python train.py --n_layer=9 --n_head=10 --qk_norm=true --bias="none" --tie_embeddings=false --init_std_o=0.0183 --optimizer="muon" --grad_clip=0.5 --final_lr_fraction=0.0 --steps=5654 --dataset="wikipedia_en"
Each number is 500 + 25 x the weight over the matrix's rms, rounded and kept within 0 to 999. Layers, rows and columns count from 0. Numbers have three digits each.

# o: layer 6 attention output (transposed), 320x320, rms 0.0783, rows 189-255, columns 120-159
# v: layer 6 attention value, 320x320, rms 0.0985, rows 190-255, columns 120-159
# q: layer 6 attention query, 320x320, rms 0.0842, rows 192-275, columns 120-159
# k: layer 6 attention key, 320x320, rms 0.0867, rows 192-274, columns 120-159
o189:438524514471478478508529478491516462465511485521499522485561507532511454531545517545558518516534503444506456498470502517
v190:492533514518486492484470472533455522486512492483528519545466497507482483528526520518513506506497541503485474536524492488
o190:546496475514534485500497514454546485534500506505491452546489481475476435530511490485474491471527503498472496447496515521
v191:503510479539520495530480505492538510527505510482535506506475480479509528525483501491503517497515498496518470528505487475
o191:504501564519497498504482457496510514487490473502440524517520517521493525474505544526531543450550534485459497525501489510
q192:490481488550469512525506495503508476486479495498499499477503485514503502501509510508481476490488491477513509503528520508
k192:523504504540465523512495506507518493515509490493461529503514519508540511521526514503522500517477492495483456493511496524
q193:486500495469513487507484492531470504507500490506489501512496506527476497505517495514496512527518524514499495533489505501
k193:524513517529486505476495505495513516512498505511511532495517538539496502491462495512514515506492515516538504524518522497
q194:542507498506483471533521514452534535502476499518572497493474490476544478489494512502517494498495521505477511485498512483
k194:483526479521489544517496489503539480502501480512503485475516496480511512478463444518481465512472473468489492474475511482
q195:473496536553491498514486511464540520470503501506529465513467504482537495526490519526477476527465501462527435502469532501
k195:531505497481495509517501530482540475540470496534504502477493500499517510493502500493483479490503487464536525478512494542
q196:500507496500543471509545480457532530556511492515494502512508541499470534511502493494488548516493489503521543506475507506
k196:514472503496527498498495466512578529548551522483466516469500476479491501509492463511484496485505506480460445525499497477
q197:529459501505500486502483552472554506523466500477483476492485496502513510510534489515503513524505485504470496446513481515
k197:477508444471505511450513496470551498521448510448466511476486493503536502519505492492493483474496512502485503482530505479
q198:546465526520482442500507532452486515473471509524497484517516479534503484520484491495548539435502491529459558530441539506
k198:520474504504470507508481540519569511534486510490500501510502518511547498520476485507481482496500491500517475467492450515
q199:441485518532469443522515467479528534497468497461506503515498480526464538494476496509519461466475513518496508488481471507
k199:504512496497485520495500448512544498470464532504518500534594487513473493517495529490501514499480505524470498484498479539
q200:523497490488498470495511490457499483491490507486485494484491490510470521517489456499509516484494521507492525513490511484
k200:489473533478542494489489530510485523476501494503517483505499499476504481493522501530476511496524488497489502512512504487
q201:478523493507501514481510503552481536516473483522479470523477509512524520490518512497496526510516486474547483497519468489
k201:550485513495463473504480487497472473511507507510444519513501526528509514526502513514523504505504509468480456480515542534
q202:513480503481477487515507495466536504494490484520515497479483502488515470521513532519487459530511548454445484511487511485
k202:508500505502519500477494491498511523485532487521521480512494499479498531513511481525505487508492455492483494496485475492
q203:487466515531510495505499442520483464521499522533448552514512503489507556493485488509498505487504461492502531564491507454
k203:532478466489512492508509486510462463496497493509527509537463505549508493535539492488490461506554524533524522492489494512
q204:490523463451514495494498521522558549504508482457558529506554514475492518498494545484522481519493540463532461517526486520
k204:527502501492460520488481499515523515455505484533516509505548469534463481511528482526509518532481494561508517548508506506
q205:507496495468477502497459503520556524478478505456482472496501467512550484492530498526483493496476529513494471502453469502
k205:493529505506491472487553497510456519516520487493519504505497492495487503517492481569489528480498485549532479474504538495
q206:474481527508488521499510501501482493453488480499578541502506466525465505484491493506489489506511539553477460550475513516
k206:470467462508492505507502534481493501443499557536474494501524500537497507521501492502510503505553501501467558448509483519
q207:482498478492530550498522512511518542470443515524507527517490515495492505487467529484477508556480514497514489489473503501
k207:513499455518523540493510514478496497457507456475490471506493515551497495499466480471474545459493484476444521532494462501
q208:485481509496458485509516504495456522477492496497466509526508483498525514506475493497490506483492506523543459506479519463
k208:532490485547513485511510500499458498498486485524493510516476511452495549507461522498548522476504470497427484532496484485
q209:533512486496502458511482508503491444443471486480508548518467480459498487511529503502550524489524535479509502508483517489
k209:482507533510467480545515528540509435474464460520535545521485493564462490500467535462468518507459537475494467477515460496
q210:441529527516484516511531476487482487519504487495506525482513505542480529489515455487490504496490491451450503451539525514
k210:427514521532515485484460507493500476531501476447493489522512508528523467497512533522507501504490498503490488502532510482
q211:466474477485516480491494513513497519567508459467498512532489495484477506438530484520509481467504501487501515485534474484
k211:483506525508478497509483469504506516492503503478518503491528512498473517533513502519524510538473496537491475523526536473
q212:522484521522481499514477496471472529532494534485476531543487475462526520520504476488488442477506537486507534496507478478
k212:510485473495541472508520551476479546507540552456469483490475531486521509517474476476526442474468477510521521515516546498
q213:516459522542476494499543491519506471498536506497492513471456504489505495515534502527512460526502480493486459523496477510
k213:505484502514483482520477477537446482504535500526488502503525499476490491485468476521479487512514467521494560491537537531
q214:523501495463546468483476475499508512505513499504490522449509489513452529491514520531514513469491472473506456510512536489
k214:523495543516466504506514516531495481511490477522504550489482544484456450500515519532486518473467498454537536556482482455
q215:484519535510486468471523478462481500479500515505513497511513502493542506498467485473527525493490479496468539477491485504
k215:518512486493500510511510452467523534495510514551500498558522493511503511512472477499488496567475511494471500480550503473
q216:528576471547500513488492489539489503516491533533461448501522516503523506482468500457474504521486513434499526489452470499
k216:541512495519501507527513504487493517508478487520513478496510475476462505518487468453486465505482508528510485518508502490
q217:489470509492533487478478529501492491512503511493488441531490490549462514497496478531529517493490474499481504480473513484
k217:494492470509468505519499515557485468487522504488470510539474510468486476486485544534467514457502575524510515489514491493
q218:516469464529473516464520494456495500481519532522527538481539511506517500512480562513509510478513551485511451555507471508
k218:506499517519518525562478478473505505501518505530522524496497489484533498483521470514514511504481469483482513515480544493
q219:557501486475512472518498494501505499499486481459505453516517497539502453505450483537522493493509496501500542507501510519
k219:464467486479484521480512503526490516502479462545494458476482495556528496489494461502491497516509518482493491458458458534
q220:479524474496512494521524534488485490488499513502540504472490487512471468497481488524522515497500477470493510484498490429
k220:512487530479503503489524528521472493485509520477518510457518503512550480483484472539515461507492505498498521477536463503
q221:471442527521540504494542509508510474496506521486516454526522524453497495499517533480497471511466496518487516484537491542
k221:486472524501521502533471504460475475482479490542473495503537513501533495483483496525484486476521472498518471491540512439
q222:516425492521499443481486488475434510520519479512473540508489484469527502488491520513510497543531518488533447529479485495
k222:515450495514495480496504488500461469519543512543501470502508490500519480506486472505480547449510490528521524491491530569
q223:472520542453502459507474526479476518476471503519514533505492469500488475499477471546523507482485482531505512544508449519
k223:504533463468521499467518511519458504499455483500535486482507472529441520489489495518483507478495464524525500511462528525
v192:493502566499500480487503477531515500489501509530497517527468506486515490498500506511498498534479515539517518505506554476
o192:475525481500515521509485481510527493480497509519458529518475542521482459503489516522470507464507541483526494466483484512
v193:482498495505506540511497490496468528542517505486468534522533558496493501508530452509478514537508507487458507517489504486
o193:488541501468545504544525510511487494508521512524541476459415484467539474469509481495494497506493528512530510532521512478
v194:496502520509512486518487500504489467504511519431498537505490522434491460495492494503496502528480517517481497518491460481
o194:453539521510452505492531534519487523513474465478506500465496475569505494504500473547475450465490518495508488538487490492
v195:477559476487481499519510496495466518521481475486541499492511511450478483554513474492439493491476473485467493495527461506
o195:499482496525519493491514512552504472443565496483476479543501474523492493525521494523489485530473499506529496524436475502
v196:513512468487497514496528510512520526448487475507511468484522485519560461508499522512464516490480509493538487508473481485
o196:538506514438427536515499484512462490508573469476465513485505499444517561500489528539509499485485501508473500476545560476
v197:490505454472485513500544523518501515494468460460505526452494479495473471531507544505487497521483509458472507477509505505
o197:517447479505466488516488473493505505489543505533489469501447486523505530476449521494480501473528523529531471517525491522
v198:475500493410475528501511498502487488503483526497519475516512532483501540528534511485520509485473474493470528524493507509
o198:512543483476490507528546470505549468517528480487465465552467533516518472478510455480546522466490474565529466431498511496
v199:491508496502475525489465512527516539484506503484489493515510522452464527486503476476509521435505484476524484528501500544
o199:505519496543559485587482494506508468575523449553512488498521477486500460544514552546500507498500502520471466498531506510
v200:487503506486509536513471476495503515514497519539511482511520474485522499531490524463512485509483475463479515529484477491
o200:517533496548495497514498475501530524514567480516519497460526538439522493506489484559480487489482502500555506502476455447
v201:508524532500490540495523480523494532482495525478536449514480493504525501530541468479542517503509520516488524513499474499
o201:511494459504490484491452541461485455496472505481483486504514511480481486505443527461468485513516501490523473503480477493
v202:463515495499483493484531524540481491493534542494531509521513530502523486465513521513498498540467524483506480495551502528
o202:556473504498532486508475470477519529517457503518513538518478553484478468469506484517525490522514544527520483469481443508
v203:494486504482533526490512526525493482450518516474476479462535522468503565485572472508543514467482473510465491515468517495
o203:529514525553467485518520485508498497551542495537558523502505453506515484481486544499505476519508458525541492485512485481
v204:518540495483454529506457528516495512506534492498531492491490527515478491496546528493520521505494512501508497463497491494
o204:559506521465518499476538531423556523519482513472498576438474529503462470532468450544507529527545491502471492475504458522
v205:487465494549473496479513498505519528535504479532503497498517474470482514474487493526503502481475538513523520496477517495
o205:509493498460514499436482527493527510472481506506505506512433530527526559446494527460525514497499423490499515521498462480
v206:513483480508515502505461465519488515521517520526482524517499507499515504505510490518463477512506492483513496476528468487
o206:477514492498533458470517513502573494465523469456509447488536473504462494548519490467474519483528535543533501482521490552
v207:496467524492491476544507502542503519511500512493496474498483517544510500497523501506485525511491491498518502490515487457
o207:516514525513472540534520476476519475446487477508481507511449522491479487504501456526442523549462523516538493489465473523
v208:465537514529506513510504468511481492455521481528474525537503515525509507506491510523490490519474519462531500524485518513
o208:542492498483511479510537511455567489483481538467468531494476547507474520484474491497455513456493506517462485479502539505
v209:472496433462500483527542491491544492532474492496493463492509493514507465510486495487488522498495474462502506477501455492
o209:546511513542471525473553493503449520495457516492481492484474478528472509492482461528514476479490502476513488526510507486
v210:463506532499535511497529503482475515493486478498494495506511533501468524499492520478514490483512471503488442507480489479
o210:533533491479499507510456502517518483524542499532455445395493522466507539468489497529489512521488528486509490502520489504
v211:551456528496520538512473504484507528486513480464468517489486507476490458521530525516472524501485495535480494537487555451
o211:526531498508498487493509528495487491512487525541475470467516499507549522534491441485498458525473487460507504494492452568
v212:522503511504515508510479512482518516541517494515506498441505482502503496527514501519510528465514536520506530494521525496
o212:469543510496512524489487562492496526518480499466467512504544469495455457519429474456529470485505502528442498489461470561
v213:479506535540518485513472480513521512509477494517477520506498532495520500516504486484519498491484541509528510501490529492
o213:543485535473455425461521496500558542477494565538521498526539543511508495441523523497471517518535485486487480507444503486
v214:498476485469500482487499507485510470518494524532482510509520538483498459470489481499500504505507458501528488543489521536
o214:488522528495507516497553464497490514467529544467511484519512501547478554549460602523473558510483522542531471466513475483
v215:484554476498540508470461482515512494508528470473517529511494503512495518469497474522483498490489524497507473507492513464
o215:493480475573482452460482515440491456504444416523527522493513490493519494525480523509473489548500503483524493508510468540
v216:483495536498492476528495476537475496491520512519505504509513491523511462479460465525524479472497504525472497515479512493
o216:509539494536476501587514521434482525536487478477428482477532534488468521519490526481490428480492524522486538516500570538
v217:490508505466503493488509513495486514511511525474513462477490493496487526482505550487524479514514493515480447515502491484
o217:528524477566504510475531488501502499491495527484469515541535495533481506483523400529516514546487555513522466486482566526
v218:508499529499504520497498486491489484522492483494440496480548466526502512475489500521490565523491519531480507499545491501
o218:471474497497505493515490543475447504492519477486504522493514480508487468497484493496493477527461527502576490492528497540
v219:532486511512471521524512459495511487519490498479505520501492498488514473520534510485506512531438495541477516502497435497
o219:513528508496477531541450470525464534447521503505482513486520484497505550450505498518525460539466485480548538543499498536
v220:471477510472494484475502513479508497472481485467506517537493501494510519499504546503515528514513481509495502497487490509
o220:535504505511558484507530494527478521522517522507499455514553574515489519517471453527491533521520502507484510489484457551
v221:512487461521516494482473497481500526518482461485517518496473489493460522463519495496484484535528504487484466488506474484
o221:526551478493484537507512483503509520489471472514517513525490514520506523428505468539476537447496546527495539547501525466
v222:525505528479478477471507468499500482487499514514520524525563508498450509493502506485514504513527477517466518494503502523
o222:496483461503547500522511544504501546524523514531486487487532557453540523502501491523465520468515494496494504482489474491
v223:510446493495478497508461516538518495472506490480490563500511543477482482441462486487482455516517547464503524547466474507
o223:466562498536525490523502446476448475510520520486508533522517475489522502512457440509482489473559491565496531497533475500
q224:467472492538474527522478517524527468522482496544500488518538472559537465516490515495515490501500501445517530456470490528
k224:503486518433477522494515534538530485486515522460488518505502485503520471480484508517504441456524502519538535470518514521
q225:479486526516486503500494523524496514512492495502521506497501508549527499502482507506497477488512499456503492473494483489
k225:465489502522487462518498520518488499476492503520476488496479474500506486497495503492513458495504487507508526488528533534
q226:503486503491468513503486471478496500503520519500498512509520487493475512491506535502525482529484470514469490501490496522
k226:522471484483489476481502494504521492506523479483481490502502517486520499489503505517500494497496494518452490514472517502
q227:574461496488478492507532450519468471517494469485449463491530534495496523499513463555495535483497542466496481552539469472
k227:551476475462469471477493460509469483525511520456467533482477494520515489478510512545474538508481535518463515508490510499
q228:538510529486516522508486500496504540471507525514519494433544525551451496498533462512504482473503486471485462583488473524
k228:496498503452475483536500474499483510569517505498566466521510458453489508489505522504501547506495503478510488508520511487
q229:495554500491538415512523496504492497454484483514510520495477468493476535494466501500480517492519512425475474474506504534
k229:494481515500516520513496491480485486514479505478563518479503531480476468504471493515509490515490494490500486532488477507
q230:495518522507504519471476501503484534523487519478461530491521493466492462499485501514463457519500464507488483482465481486
k230:514495510543514490532504480465498520541478474511478457497537490526472518519492487489463510511491536517512501504501517510
q231:530481518463479523470512512484478536512531497476472486491526467484509473520528514511481539518512500512498488518499474464
k231:501521502503522518496485483481468525544488479506427517517537501502482500491510522496493480522506483497573491530502529505
q232:545509461521521479544481506487486486488510528507485477479489509482484505506500478514513531495517511511493540531471528478
k232:459501522501465515483493499521502485490514470510519511502521525504502502516508500470500493507501472517496497506503497497
q233:520478478531480510500492517444512500508509533530485512501538487527482494501509519494461495488511515469468490525454509504
k233:466501537512534553488513518518520509495449484513494472481489535465475561514467510447498488483505521433478500484523486457
q234:484502490478509500494507476538501471491526470497486518512529496480469513504483451519512528517483518509540483517540497474
k234:520490510508517489494493512516477429468506486485524508471572528541544482507524513506504528493526490519508489499490490505
q235:426560546462513487489470484512481496518497492532554515548443483554483478479459487456447478464511457526522535472557544454
k235:424509503501527535494514493455457511508536492520509505528538540485510542512499512524527468509488504481506488494527497474
q236:474514498554503479508500489510533534505526450505465475521525491516501507530495497478471524508503506512480497453540474516
k236:495478494473490555476517494505507506516494538510499475503517494472541470483523499447534495458506531518473496473532466555
q237:474505488502532491467501551515504502571519481482460446509441534534540499508474561494506502484461471523456537476529487486
k237:507538480515561486509502493489461519480473536523475495466485486484510526456557515524533511545506523521490501498509501503
q238:491506499505459499512530492494539517491501552483540493466458483487494557482457505469489490466488482500512537494469514555
k238:489508485496453474510517481542490505476490466515498496542516483486524449509503522425506511500502519463499521537465505501
q239:507534482510437514469501505475494486534510473508501482571489478461471442493516518494505478493495528484505521527538514546
k239:537490530518455484499485477491485489474498512505484511483499536461500551513506498520492534527489526506486477533556483530
q240:524478499502494495489532505440521474539476535457521483490530505519497529508537508491492496510522500524486478510487497516
k240:525511498543523501492461518505522479508510502529499494492481488482493561498455486472469510482468496526502523515482490469
q241:427530507549477516533510456558540460481506493568473503535469523470476543506492462465517446490539482507526522411501541510
k241:496523532506456503504477503503526481509460459537472504498491512479490521487515494492492464484496465525515477511534505479
q242:513504486516487479511468500515498540535479541545490494514491535475509480494481489461495492483518497486478518475493533520
k242:499499497509467504504516487488489526477512499501484507478506451498476531508475509491512484530462499498494494482532524517
q243:511499490500556527497488532532505480546476533484534534499514490485532513449499489465526476449552494527511537488474517505
k243:467529487512518495486532495515469521481464499507513535517528495554509504508511494495463490540475534517510499478516509507
q244:535455535488472514527497534435480459482511465506520502490541485451498561481547512520508542499553504529504525507454491501
k244:508497492438517474478525529478536473475482507503481522523485528467461482516480497526472479504483487492523497526493492518
q245:499518511468504505495518460504523499528499502466539522493499521513477533520498490474485496485458484514500520549507485501
k245:523499446466502488510492483490494492493518525460498488516521463482512470506481531507493501502532509511495503533508515506
q246:501488457508510491506533551513529532556493555504530530487484517515480521491542551492506530475481495515497501494426499522
k246:464514501479500489524502525512536495494508495486540459491519497515479459482491514506475500508536547504511465477461500475
q247:522517521471467500511470478523497515508532490526462510512464507514521498522499542498486467493530540516539504545460511490
k247:506519521560514501490542522518477488496516463501465455493541529488517505507515513471525487501485442517525487541489506495
q248:495504513526469497497512494517532501509436522522509476503505494549472503493491499482505511503483504487498488509512491489
k248:483487516554466468508515491503447493538474539505485494499493480527473503523505548499475481468521526498506485515515476507
q249:525484519508522490471497479519518526510484512487524502502456494494540506513521465500508509511500535473436528548478497483
k249:506502510492532529508511499478510515505488510493529516472495474457475514508508461545471500489500470497539498486510505485
q250:502496502499447483502506458496479479499469472497518573528501557489502511513538468503505514510468492526525503511514463482
k250:464501473535536507491494517476468505476470522488583521528467482504525498478543493483528453520531494450516535483490513468
q251:562512507519507491510484526494503544482487513527484476491533488515501533492474533465446530471526510467484535463466495500
k251:538512518452479471505495474482494488549532474490547482533463507526533500517516484493496495496494468512470483534507495502
q252:520466510505494496515492514518469510507511532478487521480541448521482536485518504489463499551465527513503455554485489496
k252:545458445524492528510499506476509510518500529464483494500508474474516477494455483482465488472493513476557544443498515490
q253:501503510488531508521482495573488502555495475476549508489505532439532483504535479513513512478498550463524515516479479505
k253:435483483501509527478504537516459509505491524464510503469575497522527508502487506483508519497491478477541466517487520487
q254:429537471516466544502510500480472518500503545539500511515531498462502502483492544466499493450487491506527492483528501510
k254:461520541518527494485498502478494487515506476509523502470533490505506499474479527522516493490521527458549500506529509505
q255:469531516483493499459483519529533486502523466514507514495493523488482483524523468513497486480493453491451508493474491545
k255:499541498509478497499493512536524507507517485507520528498463474534479546500456501516537482527488518508487442501487464571
v224:513515490538511500515489480485483548484526487536456549452541455457447532544525494510553531513462525497473521429516499534
o224:511503505484532488537543495529503496517500504475442521456467418536513497462525535498503468516500477500499491519490508488
v225:533482506506435464466475490543494508474537495499533563503499485543472465544513520459451528496559504544492534563523549512
o225:508477495483463529517505440520489491493510504528449483523487511519480488486466509494503524502499514511487489509442522512
v226:474495537528529458521530572527524504448466507441526437495534459537499494529501437493508477495482487484468469431479508508
o226:459523503506480510481502526558546462502448445485492477543494477471504455500511484497491493463495500492512537513519544479
v227:513483547473453512500487566528519500555578481505482432547477505552517502454484469473521502536557509482481478498515499525
o227:504482505494445498530525444508534497499518484539501487483523518490478531528474484515530505457551492471501492512520523487
v228:521500445536542533517499439406544474526528483476512490534483532483434506498492497517499580495400493485486535515506496503
o228:483504516515516499467510538513485473485454542492481506498477510536489526500511509534495475470438487500518488521519460491
v229:504468509520526574496487550544477524440507481450540449543593475536493464496460472503509499492496470494486515483535539415
o229:486498498473508477489466484535533513489538465506483480482497469480522458526491460489496546525481489504503457471489520498
v230:557521417505497498514563540533526488483474556466500488494477497494469499488507479479568523508441513528443469471500491553
o230:505506485469508553503512475530512497484475513492532530482472479523492489508505512501535494446509491472512490521554539500
v231:516466502522463497523476537500545469468475563504528463475515486524521569448561414491474522508534492488430448479508450519
o231:495511491486496516517514458514475517506507537494523507540508488455498519534478489524470510527496494499483513497519494499
v232:507492511488455447512469496494488465467517526483513517503518500546495481538490514530492515550517531533593482514464495521
o232:497518506517485506486499501509507503519467455502524495513501517489473524482513542482528484493499517558529505530490508486
v233:522583508525469488516484488418493509463502507531516483467486526480519454486516488508452505516470575502515564473553502525
o233:466495498492507493522517514465490526520521488486473515470512496512485523481506493500518449498518488504499506507480489495
v234:466510459527545551541518458550482534564532461500547490461492462483523500505513458515550544453499469496502477501520507537
o234:506542561506529470542536504522509464485491507516514493522485577485483535490518489464496518469466486515494503491537478471
v235:498517509465455480525477507455495507514523443524498512474493498490542502497509524506453487504552499503515517506493504502
o235:521492529478477500490457524465501523522493487529507468514527468500503484530467491556496519492479525477460527506501499511
v236:472502599448436466537454519572533542528481517518509531489496472508528510464508500523511423514519508543489492496443467555
o236:484511512478470487474540517447511478511503451518519511504530481454467506500503503472543519526488489481521523474468494509
v237:520462465520484520528520513500556524471487537515476490435434498516529568502522477490508495511549522520463513482556461474
o237:505524485494487527517541513466517513510490522512497503508534481464497503481463538537520486496502510511512472497500474486
v238:521490528504489470465521538497563496513499480513469514448442475493516616505539531495512493520495546499431465469525468550
o238:477533491495520501516484493507490480493473515493530521531481497452496499514505490516500534511517496535487495528483457480
v239:533486581537545484492510513523527510526494543471491433474479477503465486468455531523540518539496497483507511467412503502
o239:503485525526500474513507529521554489518510568452525523507535522518503514520456486516492505518479525534476517454557479449
v240:526490505508494503504489508504495528519523526496512503471508520504532515521493546520508533542528510551458493471509502449
o240:522463496502529485488500510492503487513501561460478506519485485460491539502470524488505495505504462496497503502525549471
v241:490432542508454492497466548524543492496480465535546528451457486534469423486465523525415464504509446476589573473481599553
o241:553500521480507540490503544466529497522514442503481507517480521520498458495514466503487487518520543479505495528498443504
v242:498480482430521515492523521477464513447473477502501513490538478548496497470501477528498526507487508494533499470499515536
o242:513518491511502503509498514503496497475519473506487493519522509513513563503483494522451515502462513447504478507499522545
v243:493496519529463504504527494490465493520550456502495523518522485590485476488543498520488499516461471459511524433551482422
o243:484482501485515497532487477478533505514501451491460499502521482474497522523461470528486484528494529483501496480516496468
v244:505544492529526483473542462499500502493495461479529469507517549474557510524544466461473502491514479522512453522471527540
o244:487478490487507507493532522534519493509468486472509493508487482458478499519523492492472510473504491497483495538494507505
v245:502464586596517474469503523516481458467486577489446482519529496525524527469552538509521540514488517527494506533501461473
o245:503494513496521502504478473487534545516468496491461488500487495487496518527504501504460481514510499546491539511519486499
v246:494486435520537451491519517560487468556513460564528468503489485427477471518468516555542533434538484495515491455483522552
o246:530470501477520512503506509467441522530518513455517507488474450491513504527513486508499488469570487490517505488509477522
v247:505466471493480504523471525536485500501491538493538501520494477526465473490513517547552492453461504519492492442510549533
o247:503501513487498481532505491531544488465502451500500503524527511492516466528505484509519507469464488510470525501500527450
v248:542537487450481476507538523481503489491474496505505511481487519510503538505527507502535490463447557531500485483484516524
o248:495460504489497518521529507518484500499523540491489477504535519540481512488469499463489506483547505503494501523487500506
v249:501518539500532441523468483525493515496488538498509501516531421547554567457501522457506477502519493538528470475516511473
o249:511522484498533456443450484446516477489512516504525519482502506519471489501499483472489537461474496512472509492497485511
v250:497523469460505503512500529487512522511483508482498530458525500466473510501485512494522532538418516479533465491526500506
o250:478516481528527525455503511512464503473478509499531494486524512500491529520454471532496514519500505505515506493494499483
v251:485478448536538541495490501534510540496523504493482511538490509456468459529531502499491482509512463536497550564535534525
o251:482489486527501511528526478514494486470477524506533494504500522513512469529554484526469466454492489542470520506529484515
v252:530504476534483504483542441496514490522459482487505589469467432539513444495493492470517486472510476501528486533546485532
o252:501483502515496506510524482518467528515514463491515502489480516498485465486496507486528470466505502510483467479506513495
v253:473537517493506448540527488540528468531529521520502531500482532524464523466457449498460490536491523506489518493518469567
o253:488480490503509530556469529450472492472522476512494495531474517528527511513482518490518518490487495498475481480539502518
v254:528513554449452500489514505485543498423477469475522541468448526475523530508510506484524457540559505509506493513503488569
o254:521486504509509501532496500507521535490479477484499479494504509489483491486480469510503518504542486495552487512527508466
v255:515514578505493494537513501564479459543489480507500558554482499504510457528499487500528471521517516508513507465519503448
o255:482492474512467503502463483471505511497487487529475511481506485513487526512523476461536515537505525492498478466509477517
q256:502501502492500511540499502440499517501513521508501500481535478480509475500502466497485506507472506482519484536500494509
k256:501472489486485518493492484502505507477505496500494522505495508492500512522510494499505491504527489519493503482520474488
q257:480473467487482503521481457485508497473534518515487494505511502460463485495514504505509463494493510482480490530518515510
k257:475513528492513491471512535492498502506507487501523486506500487473525505490489491510490467500483502468520501512452505521
q258:510493508512482504481506474514490475517501496475495487505500514532423531491496470480481552497492503528507509513506490496
k258:523465500497503499500489469494466475532482532485516493523507479525538518502550460494513500547510522546501513501510493476
q259:483540491498498502504513552511515500485521518485509484509507486532517500511523516452496539503494487465459509463489533518
k259:498518542513502505494504513492540521490530469483516501489520524442512490477443498504511495481479489411495460514475521457
q260:506462529520420537476535511477427531455499457486512534484500500488479495509525458485482529530493513504585457530449486515
k260:469446487562498433509470511489477509474532525485517495525532493534521555496496467475486517500516513508500489497481513540
q261:477468536440491498489497520473477492527505509483487521479499506509479488506517526455492475536491486513535487484519507490
k261:486501489501486475494476495440453538521529495490498483490476514506473544507521484520516493469485520485511502544531503504
q262:529508519498548460482511495514490511495549467520445493525489489497550489484488534470518567501526530494502522468481505486
k262:502514505518480510499465480485504554525505502486502481475506524519466472515516489517471518559504514473501462504528482510
q263:478514497511502494519501541500526530475510524491521518524508537513473499520504547467516497482514493498561531529504498516
k263:515480503517498557494487536492549534501528501520473488494509503470526518487496476471534525484462484492490473563496493466
q264:498478524481509486502496489469481528506537486493498484513469474479503521493502492513477480492512503497480512506513509505
k264:455488502472506509516520487494500519491503485478513509518512498477480491488485540496488484522497507485512508502458524522
q265:524516490470517497479502530535505498507499496480513473506500513529507529501487467501503512474513507580532493517491499469
k265:518515495521498487494498515487487487522488507502521484508508512515514510489511507519494522509498495539504500504495503493
q266:537547506515510504483495560529485513556475487511494495518487529523489482489515436482507557503496489600521497489473481501
k266:501487504461515494507498504514493483507477507501523483505509514533470521518504497464494517496505507513547502520481514455
q267:449503524478474529517499562496561514434488535490524502491475518449545525511469520507492451507484516419485511524518514520
k267:521542507520521476513493535490506468494486481521500529526523504483498491518496486538495465490494482485503477494511489483
q268:530511534519502484483506492531531516487478494533503521486477494466511500482505524517492554484471499487480500548463503534
k268:542516504533518479481499469547463507506518473489513498531532520441512514483497473524472552552483511447466454507463464528
q269:544548445515497523514516468498502508472456526469506473490499514554524506512500488499486527480487488540518504499484511470
k269:528498520524514512502484490503469499460501489493466458453509471478528479455473513498478516468478520496542537488505497490
q270:512493524488494497510504514539546501507526515507459522527539540513520474506501498536439496475521510504452513442493532532
k270:515524506481513466506510485508537512568520480504490485457499498503564493497495452564511444518493499490546559424499478465
q271:526518479464518521505483519500523490537525499491476495490438465533491466511513436587486499499489483466481495461502487459
k271:476519479471520484494501511567507491482516501461443523509428509430494499513504438569482492481528508501520536480517476534
q272:459511522474491460497476505453517510515517498513478517498463469514460476500512473561515494494497498526495494508506460472
k272:476523506469512502498492501534515520563490513493527462504431514492480526502497464578521444513483496520466508512477505457
q273:458456483510530455472498526492481458454514482476508494510487491516506486495486458479465484509483504507507524465514498521
k273:475503473480490547458502510471502436448521493525454491492473504520454523487517520501526501512539499494512483506468494501
q274:456455491520545498507502478450527496507474513499529531493478461535514492519522541512510498497500498549508493515517514512
k274:500510540500506448514513487510508478453459510507491507501519521498567526489484546528510537516525549508509508507523498475
q275:419523502520557515525523508495565518550488530486518522511449484471444537528516522473464474464465469523466490464582531515